{"bias": "none", "init_std_o": 0.00728, "beta2": 0.99, "weight_decay": 0.15, "lr_head": 0.00723, "batch_tokens": 262144}
Each number is 128 + 24 x the weight over its row's rms, rounded and kept within 0 to 255. Layers, rows and columns count from 0. Numbers have three digits each. The size before them is the row's rms in percent of the matrix's.

# layer 4 attention key, 64x448, rms 0.0444, rows 0-24, columns 0-111
079:110136128131119134102136131171104111127119126141117102167133128137136111153167128160124120132106159102172124076135135163108170152113133136137142126126114178139146120191113087128131151084136108129114109097112124135141119125126112149111114132128104139118165078119134190109136116085141133103068153125156124086127124077110107131141147105160
068:129126166112133141134116146147118162132137136116132130147127144078099143105144137112105087082134110123112128171122099156147114123134139116140106118143165119117145092099154150113180123164144124118116165131109168139135107109106123116150096127128120108114120112180118076148170143143093166157143132139110101145152140106128113140131092116167
071:135122112122165111112119113091135117127131125108105155067127115184162144108146112104156148165152176111130133100126166081104142121105125162116143133135114137134122152158120114140109133097091073087151127109152112132121139152117167098088162122141147150134148137078131164120102127144159103146115094152161169103101111139134160131115131113112
076:149127091115160150093126134156150144156100140141124111121120097111151149161129106111150194085090107124192121120146105172105149133122136116165169132139108166157131113146116163108102156143134110119125134090185111134155124143152132171161154137131115155121158123149103124152124156088131068093095198103160117098161130111124140111157170121129
090:127139110096139146088124111121141182165122129123105154119128126100123098140057129131181115122173103136067137137129136130106093152133124081127132108152146097109133118123157109128118089145092143135124141143105100118119130111115140149139136106104113126165107144171127091109149173140131146178164121123158089110118101098129146105124120178114
089:123110143128139145160136117068116105141109085149099098118109136127148099116123138124133133117162175101181134093112120131119166072113137139127147140187111135135160136136107105152098097111139157122111150100136145171146138180114122175102165139154155109132162146117118124139115115081079109134119117121139126134122093137130110132140124126130
078:121099144164132098175149138143136161116120121171146081126105114093130134143130143133140144116095102089115112118086116170147115137146141109107139158146154172120152118138129142138137106123168107158116149121173131113136130118117129145174128115097129106125122135190115109132144118113118128119118154113120085109166135140105114162157157119160
101:123115163150096127090139134156133114151168133121156147185125099089120155124141145146107171107111119127150105143129086164139145144069112089165167155122149146148156144133158189138162135118157146133093148148181111122179174122113115151140124150115113129096154128112114137140147102093141117094054145131162152118132101112087152119142178130145
090:079132142126098185148141096144152118120150130153085119159108106129079129098074134128155103151137105143092123186132117169133099131123129097143112124176135146113160095151183122135141141148126158124119074152120130108132117150107137144163128120100077133080165134189140104106140121124126167142123132121160123139113128123109105140098146130108
099:090116122157119118121102117152107149125111128137114127140144107124138118156183169166115130092116146124174092096092147147155173088152085115136179127157135145122157123097130124152119134095177124125101126112142121156109138128161097144123125081121129113126115142132124148163130106110128154125118157130092160096199140136097109146170157121124
085:114114185130119132120119155092101129105063094164129151127108088110105114140140179124124126100119115118126097099101149149119142142161107138127130109147123119092115092128079120135146119185151132111088127095141174146099139110148109146152127140102118077151166096168102068162180126131111128129138143149157135141137137133139154155151121163137
113:081139113110125157110100160172144138084127180118106091105146115150132111131134126140134111133110174092147133168170114147117123104091107139105086100127084118168132185139135137096139103156107117138143134122094101104093092128124135105130137128106128114105165131123117144113126083105135131076104113130150065133114178129104173148094068162184
080:169116106084151122184067107085124122135126142135109134107123151157137134126136110101088105160118115147114148118154152151136145128095103159124135160105131051154093153186103161130114119132120138130136100124159119129132129175116150111135133132112104120110149113109134105124104084159139147101146102104163120160130111136168095129146123118141
111:148123138105110133094161123101166186116095109137113120138116118092135155108087135173118140107138095141107121169125137150112125143104100107118123105137150155096169126133095104118146153124107130143135154133122130124132161112135104147149176145141129145139171127158130095106093136095120108114152171128183125116117157139125114164143132107124
074:117146102130120126111112147104131145145099109176115133134103166114133106133090169104146151124108077152153136097166105098092097128092100125136146140144175133137120131076106135127131178131101097126099129091112145131110112118128152196110152138160113143122133136121121124127112120142109092119089129182169135107133141113096127136136125123108
110:143151127122143117134095175123118147093160143091117142074145159170130111144108149112133079137148136100153146151145112123148122101159149143104110108132135076132157098105139094118157107162128141106161116120117064139125102110115126113101147124185140179137086125132108097122147124101145113141127083128165130142132137135116141146108111117157
105:096166129119108174132143167113121146171127140099137160142146134157110123082131123124098099177132179132135129129171116115141115099103112104150113113147100135137158108111135153136127130123134094134167130132155126133082120161147095145086120145139128096104124158123156104142092106145124163144106115133107129141061135122106181083084110148141
103:155147131128160101139105131125123093110136142080113117117121092099125112157142091117114142087122096070150114133110137108110139130107115129131093128092156107122142153090106108137161122119143125098166128110108120076133126125122101096128122125080144132151094132155133091175114095137121109082151146108129135109123149107088169151159110095113
112:125108153171114113117177123069115145157113070109133124143117080096130120129107122150179180158121110123125132129106138159115132145157119120164148130134153137133111156187128129149102132159131112137146141125099171137163119199087130134150129124137139152088152138156119121137139133129095104136131111105120134147176115132102113123145138157097
091:119143095169082160157081145116131136136149150104105140094145151143143123133159117123122128153131142137165159139084138134148122113097087130143089099131132110156126134104147147158164142118165113118147147087124169121105127129092159097162117154124097131133147081075162163114125082113158146125124111128130142142174156164138157140098134115144
065:149085135083139104157164137120149118124156140124143112116127085095146127124134172083133120155150086128099132141110144177151107127145115113076116128105128091094104128146083130165100158111125136153121130166122103161140133142093129084117143132141092110109121158113166122111115130111131149136126133134142134152105090155165141101130098150150
162:139162102127136126127169061117104103132128166068109106123097138180158107101130142125121112112177146168136129142112122107113124097107123170129081121152124130146167156151156132150138142113103129110175130151094119101106116151112164110088157166144121130088127114114128168106107095147129116145139060156152099114113135107120112137162124089153
137:134157108076168151116143087131132103168127185102114120095143131172138110117096109134118139149161153164157146105147152126115097107114123167131145110172130115166144163124159128130096134107135170122170101150108156120109101170114147127054159146139119129123146135086118148097124105142170160137110057134120131132087109144120144139158121089132
108:107122147152111130130126134173104122145112082116151135131117170121149135155132139167120102155123111111171118128147070173153169111133129169145122111148095146145114132096144129137108144133166088158094150111094118166113134075141084135158112133153136120110159123139116120138126106091089142133151154096119086124185125106143106148102097106152
121:179135105105158098128133139143098110146106144111101117132133188125112121109134114121138118148113163131124156091147146100099124155163123138111100131092116107152126169127108151121093100160104124123149116123115127115138094136099132114108150157124115154147101105127173141128156136108160101068108097078158088115086104117154109114104115132175